python train.py --num_attention_heads=2 --head_dim=128 --warmup_steps=401
Each number is 128 + 32 x the weight over its row's rms, rounded and kept within 0 to 255. Layers, rows and columns count from 0. The size above them is the row's rms in percent of the matrix's.

# layer 5 MLP down (transposed), 1024x256, rms 0.051, rows 903-915, columns 128-255
size [ 71  97  92  99  90 106 106 110  90 106  68  85 103]
[[150 162 126 130 104 217 116 170 149 110 138 161 110 114 132  79  85 105 161 141 124 104 139 151 143 121  63 120 130 128  92 104 123 109 110 159 144  96 123 122 180 160 150  97 145 122  48 125 125 139  84 166 116 143  84 157 106 121  74 138 104 131 134  89 116 161 106 202 111 132 142 180 133 120 112 102  82 145 126 214 131 238 157 171 143 177 118 127 153 111  97  32 142 103 107 151 110 112 129 127 134 118  90 110  85 146 146 125  91 146 136 148  80 165  97 167 144 123 142 183  91 111 232 114 109 138 145 140]
 [151 137 117 201 105 121 105 145 124  64  98 160 149 136  91 163 149 101 124  97 153 128 155 161 101  91 103 147 182 100 153 141  96 141 131 128 136 154 100 149 103 143 154 142 120 155 127 109 106  77 105 110 140 118 136 104 109 161  88 143 141 152 130 132 117  54 143 114 155 143 128  73  81  88 145 132  98 105 118 179 200 110 123 122 117 106 178 125  75 150 136 117 155 156  54 124 110 186 180 116 162 139 125 104 143 129 157 138 159  98 139  72 151 107 154 120 107 177 116 133 121 148 126 114 101 104 118 169]
 [147 121 143 152 117 152 160 153 183 170 115 124  92 145 170 132 112 137 104  92  52  85 184 146 161 128 140  79 113 168 138 130 118 114  91  53 135 181 143 176  86 135 168 158 136  80 134 156  68 134 132 137 116 155 126 166 150 108 155 144 153  76 107 136  93 118  68 112 125 170 105 113  65 106 136 133 156 114 186 126 124 139 136  75 255 113  99 126 193  57 178 124 110 120 100 169 121 147 132 147 106 162 128 159 170 134  97  96  72 158 152 171 124 150 126 141 145 145 125  99 121 117 168 161  96 131 143 105]
 [168  87 115 237 108 127 150  86 106  62 104 136 105 129  99 101 115 116 111 156 129 111 117 126 159 143 176 191 138  97 114 146  83 170 133 129 172 160 124 148 130 169 117 104 173 176 114 113 164 154 112 121 176  82 164 129 169 149 106 165 149 113 188 123 145 150 133 149 119 178  80 102  87  90  80 132 109  62 163 167 142 181 134  80  45 137  97 140 138  81 170 101 169 128  94 133  92  77 177  99 103 117  97 114 124 102 114  83 121 140  45 148  78 137 127 172 161 120 180 162  84 230 163 109 101 159 142 114]
 [157  94 116 107 125 156 157  90 103 101 132 136 125 109  53 140 162 147 116  60 149 147 108 166 165 205 133 103 107 123 117 126 122 126  97 167 101 142 137 182  97 181 124  39 143 145 135 172 112  77 172  82  86 118 163 102 125 100 131 192 108 116 141 168 158  84 148 119 148 150 121 138 148 164 120 134  89  90  97 164 125 255 122 137 110 179 133 115 204  78 145 112 147 111 169 136 121 116 128  91  78 143 136  66 102  92 148 144 154  95  74 143 133 123 174 151  79 142 114 132 104 149 137 171 153  88 129 116]
 [120 135 152 170 153  96 126 111 110 143 153 108 175  66 116 194 110 157 102 135 119 137 151 140 119 113 123  86 107 111  83 178 151 132 203 117  81  73 186 103  98 104 144 165 201 125 108 133 115 150 113 142 108 144 152  95 154 145 131  65 145 121 176 135 132 101 116 157 143 149 165 164 129  77 124 153 119 128 103 176 150 126 137  92 134  61 144  85 131 113 129 139 117 163 114 109 131 107 154  96 157 122 133 147  81 119 195 150 110 143  90 124 126 114  95 145 142 135 141 128 147  80 114 192 190 116 195 147]
 [103 157  84 134 141 149 142 113  93 113 160 125 198 101 157 147 146 151 212 130 208 154 134 165 131 120 134 151 112  96 108 124 122 120 143 162 118 126 114 199 151 213 146 114 130 154 138 120 138  76 110 115  89  68 181 130 120 100  88  70 136 132 140  96 152  90 154 154 127 132 172 164 145  75 106 141 135 144  76 162 189  92 130 168  35 159 165 116 146 123 108 124 133 114 105 103 115 150  85 148 185  91 143 142 112 140 102 177 168  37 112 124  91 135 102 132 114 150 147 154 118 181 136 116 164 139 101 155]
 [124 162 167  85 110 156  85 116  71 132  84 104 146 111 136 108 127 136 109  83 101 128  78 125 152  99 183 121 128 154 185 166 147 123 117 149 133 100 112 152 159 118 165  86 168 100 123 141  99  96 156 120 112 121 204 137 156 109 192  95 109 135  90 155 105 160 144 167 139 123 108 121  92 121 111 111  90 184 146  89 127 194 119 127 158 160 204 162 161 130 167 114 107 108 126 162 120 149  94 155 186 130 139 118 163  55 144  88  56 172  97  93 153 114 139 150 123  76 168 101 140 181 104 157 142 193 131  90]
 [ 24  70 131  95 146 145 119 146  78 163 145 128  83  68 144 123 144 125 156  91  91 159 115 124 123 113 117 102 147 102 184 142  83 126 149 126 186 144  98 188 134  71 108 118  99 126 145  45 140 160 101  63 101 173 124 121 135  94  78 133 151 128 141 171 100 147 112 151 150 151 113 123 160 148 105 125 164 141  72 104 149 147 137 144 132 175 130 139 115  91 116  98 117 152  61 186  90 158 179  65 165 128  70 155 145  84  70 138 143 134 188 106 158 136 151  81 101 121 123 107 188 126 180 185  65 170 144 117]
 [ 82 140  87 111 155 128 100 159 106  87 170 121 147 148 109 165  91 132 129 155 122 157 123  95  54 131 134 135  80  95 106 184 121 169 121 166  98 158 126 124 150 115 124 142 185 152 128  97 149  69 100  68 102 157 119 146 126 158 108 146 117  30 153 131 188 114 134 102 142 128 119 106 142 100 164 171 156 147 191 101  98 136 112 100 163 203 144  97  98 117 137 106  97  91 156 116 135 113 157  84 178 126  91 148 141 154 161 179  55 137  50 104 118 145 124 147 123 223 111 113 140 146 101 117 169 163 175 195]
 [165 150 132 121 117 220 122 101 138  93 117 157 152 151 158 120 119  85 154 113  72 129 157 124 145 151 149  75 131 118 113  82 124 117 131 172 105 126 131 121 132 177 178 181 139 108 121 129 112 115  38 171 152 124 119 125 148  85 137 118  76  85 128 140  95 156 163 120 178 117 125  44 116 134 148 110 103 147 103 155 152 200 165 154 179  73 145 152 159  68 161  86 125 132  58 189 134  83  78 121  77  75 122 157 128  97 107 177 111 100 143 114 173 130 105 126 107  68 115 160 120 149 207 186 167 125 126 216]
 [ 93 140 134 135 106 122 149  72 101 132 115 109 130 122 167 101 118 113 108 148 114 151 109 152 150 115 116 124  91 207 177 107 117 160 122 144 107 100 137 146 128 105  96 169 114 112  23 140  78 201 129 171 152 124 154 149  69  98 137 135 131 136 113 185 113 139 151 116 136 137 134 100  70 142 116 135 135  86  85 229 125 149 150 136 140 110 119 138 134  34 104 141 135 130 108 196  66 131 163 147 129  86 175 154 147 138 144 128 107 105 128 114 129 175 135 142 150 114  93 116 143 127 214 134 123 154 125  98]
 [125 104 126 152 134 128 110 103 100 162 113 141 126  73 176 150 140  98 107 101  77 146 143 110 198 175  91 161 127 158  71 123 139  99 179 133 138 168  93 100  98  98 154 137 117 131  64 185 124  73 138  88 159 178 141 123 129 140 162 141  90 102 139 120 128 135 149 129 122 122 182 140 120  76 132 146 136 176 126 184  51 119 122  82 152  89 153 151 174  91 113  63 132 122 111  78 129 111 128 152 151 109 145 113 145  97 111  76 136 181  76 117 136  80 123  14 113 117 133 142  53 143 170 165 136 148 151 102]]
# layer 5 MLP up, 1024x256, rms 0.0674, rows 904-915, columns 128-255
size [ 99  99 104  92 102 110 114  80 105  80  89 105]
[[156 133 107 164 111 137  76 137 141 120 122 103 119  85 113  98 135  87  48 135  99 173 125 149 169  91 139  90 138  77 129 125 124 128 152 146 102  97  88 183 122 124 164  99 121 160 151 151 159 124  61 139 104 128 100 146 135 130 112 171 113 145 161 141  92 113 123 100 150 163 188 163 101 154  88 132 144  96 150 116 148 131 113 110  47 112 140 131 125 119  65 147 149 125 143  95 118 135 103  92 114 106 160  79  72  95 156 217 124 152 125  98 186 118 142 137  92 145 114  90 112 119 118 137 114 122 202  93]
 [121 130  84 162 124  71 124 141 111 153  69 137 166 125 153 113 133 148 152  98 157 139 148 117 115 157 122 130 107  65  91 181  92 120  55  92 119 136 113 105 135 175  94 105 148 124 170 170 162 164  80 215 134  89 161 148 152 164 123 131  93  95 135  77 141 123  47 112 161 162 142 125 147 169 159 160 114 154  93 126 111 120 126  83 147 134  91 136 132 123 113 174 134 164 138  99  65 175  91  84 150 134 106 132  86 179 137 178 124 159  72 135 112 133  99 113 146 127 130 131 118 119 120 115  66 102  85  81]
 [116 134 109 172  76 169 136 115 105 126 138 116 129 105  39 134 123 135  67 165 117  76 170  82 164 119 102 117 108 115 186 154 138  77 146 185 157 145 181 158 139 144 108 115  93 119 165 155  61 165 112 139 148 149  75 129 138 115 193 127 137 152 135 132  92 119 131 196  57 167 160 152 111  88 127 111 141 129 138 110 123 106  91 131  80 117 171 125  64 165 132 127  71 109 149 113 121 137 111 133 148 178 165 152 121 180 168 137  66 150 168 101 147 145 132 129 155 131 123 110 164  96 103 155 156 144 120 166]
 [164 130  66 121 101 126 174  93 192 146 119 132 143  67 128 129 134 127 145 107 156 179 161 132 144 180 119 137 113 135 147 132 136 130  79 171 126 136  98  96 149 134 131  92 124 114 125 222 156 156  92 104 128 124  95  91 109 145 161 186 154 110 179  44 139 129 116 118 177 139 169 117 108  80 109 122 140 161  94 133  73 141 106 158 125 113 180 188 110 156 138 151  87  63 148 143 163 121 117 144 149  80 110 135  98 119 147 179 116 131 123  79 134 204 141 108 104 104 128 182  79 147 123 132  83 110 131 112]
 [122  76 139  92 175 101  36 111  81 143 107  98 144  67 154 133 203 187 104 164 124 120 110 141 133 129 124 101 113 149 129 153 111 119  52 123  81 107 128  93  64 125 124 124 158 157 136 132 116 158 110 194 140 174 202 101 154 135 154 116 171 118 119 114  82 111 113 100  91 122 134 164 142 184 169 122 132  86 115 133 127 136  85 105  92 122 116 126 106 147 105 151 178 128 127 131 113  98 155  70 105  78 181 138  91 115 112 149 178 125 111 148 111 126  98 115 150 121 102  87 101 144 105  61  90 160 190 128]
 [139 162  81 110 127 129 117 102 144 136 108 138 163 123 149 136 142 129 137 145 136 155 133 151 120 143 146 195 145  57 184 116 127 122 128 139 155 127  85 100 130 115 112 137 119  84 112 197 125 141 116 157 109 138 176 165 189  64 125 129 100 111 102 105 150  92 156 129 104 103  81 175 132  41 160 124 152 162  74 105 132 125 113  89 138 152 120 102  94 140 106 128  86 112 131 101 120 113 124  86 115 144 153 186 102  86 165 153  98 185  82 107 123 112 128 124 124 117  99 142 136  79 112 109 189 115 135 124]
 [ 96 100  90 132  64 115 136 132  92 172  85 127  88 131 117 151 185 175 113 133 101  97 132 125 116  99 175 114 134 115  83 148  91 156 148 138 163 133 156 133 117 140 105 134 176 226 174  96 136 148  73 139 151 139  90 145 100 149 104  74 134 172 131 117 108 133 184 154 130 184  83 150 175 186 122 136  97 150 105 100 121 138 191 159 155 148  63 137 109 122 160 113 162 117 153 124 111 111  99  76 133 119 154 128  65 166 164 134 112 129  86 152  90  73  97 116 128 167 182 150  96  16 100 119  80 129 114  94]
 [145 133 156 123 148 141 100 127 183  87 111 166 162  99 140  83 107 209 168 163 122  44 137 152 182 113 155  81 142 141 113 143 150 124 116 122 112 117 126 104 157 114 141 104  96 182 108  85 113 108 136  59 215  72  94 125 104 200  88  86 168 174 158 113 170 167  78 132  18 144 170 114 103 145 117 109 183 109 127  82 128  84  86  83  82 148 117 106 133 178 187 136 125 154 130 120 129  92 106 171 151 166 119 174 116 145 119 138 143 125 115 119 151 158 152 102 127 128 182 171 151 107  68  79 148 130  88 152]
 [111 145 181 152 158 117  98 154 149  64 152 134 137 106 109 137 124 145 188  88 147 150 123 175  91 191 148 147  89 162 125 112 132 167 104 139  94  46 108 134 125 184 109  82 146 172 142 111  45 124 150 127 153 133 149  96 119 126 130 133 108  89 131 174 120  95 104 134 143 128 162 178 134  15 100 141 113 168 135 134 116 127 125 105 134 130 200 144 178 128  82 160 111 111 133  81 140 199  73 153 157 146 145 110 150 164 158 159 122 145  43 116 119 169 152 132 123  91 142 158  98 174 126 154 126 116 147 133]
 [ 83  53 143 155 126  99  94 137 100 104  98  82 117 157  93 125 129 191 104  84 136 153 103 191 194 153 147 116 128 169  80  96  56 218  97 159 157 133 106 144 103 137 121  62 131 183 115 178 177  69 107  90 140 164 134 178 178 139 106 140 142 121 205 179 122 131 112 107 163 188  83 140  85 163 142 123 173  65 146 145 144 154 115 121  39 171  86  53  87 141 121 157 157 139 146 149 141  97 114  45 114 138 162 145  90 131 131 148 150 130 102 136  76 115 165 115  85 182 124 124  87  80 127 142 102 139 124  74]
 [ 86 124 128 153 132 113  97 122 104 176 107 158 114 116 180  63  84 105 139 140 129 143 171 118 125 137  74 162 132 144 152 135  54 181 104 137 166  56 138 155 177 143 116 113 175  97 131 157 124 145 125 139 148 171 126 166 144  95 170 121 117 119 143 183 111  98 126 139 142 128 142 160 138 108 102 112 158 175 169 109  41  97 136 146  91 120 127 140 121 140 106 163 122 149 133  98 112 196 116 105 153  96 172 150  85 105 167 121 115 142  99 133 128 151 119 122 150 162 190 118 122  56 107 121 200 140 141  62]
 [ 92 135 184 161  81 151  76 165 153  21 156 132  49 167 102 151 136 111 146  70 155 102 113  98 117 153 130 136 139 111  95  82 157 172 182 117 163 162 124 101 155 154  83 150 109 131 173 122 152 109 117 148  86 134 170  85 119 182 112 147 148 203  73 152  65 110 145 178 104  99 126 173 109 151 123 129 104 129 107 113 124 122  72  99  96 125 102 131 134 128  71 141 142 131 158  92 142 142 126  83 140 137 192 158  93 108 160 130 148 116  61 153 132 134 141 136 142 148 168  84  76  93 121 114 127 100 131  97]]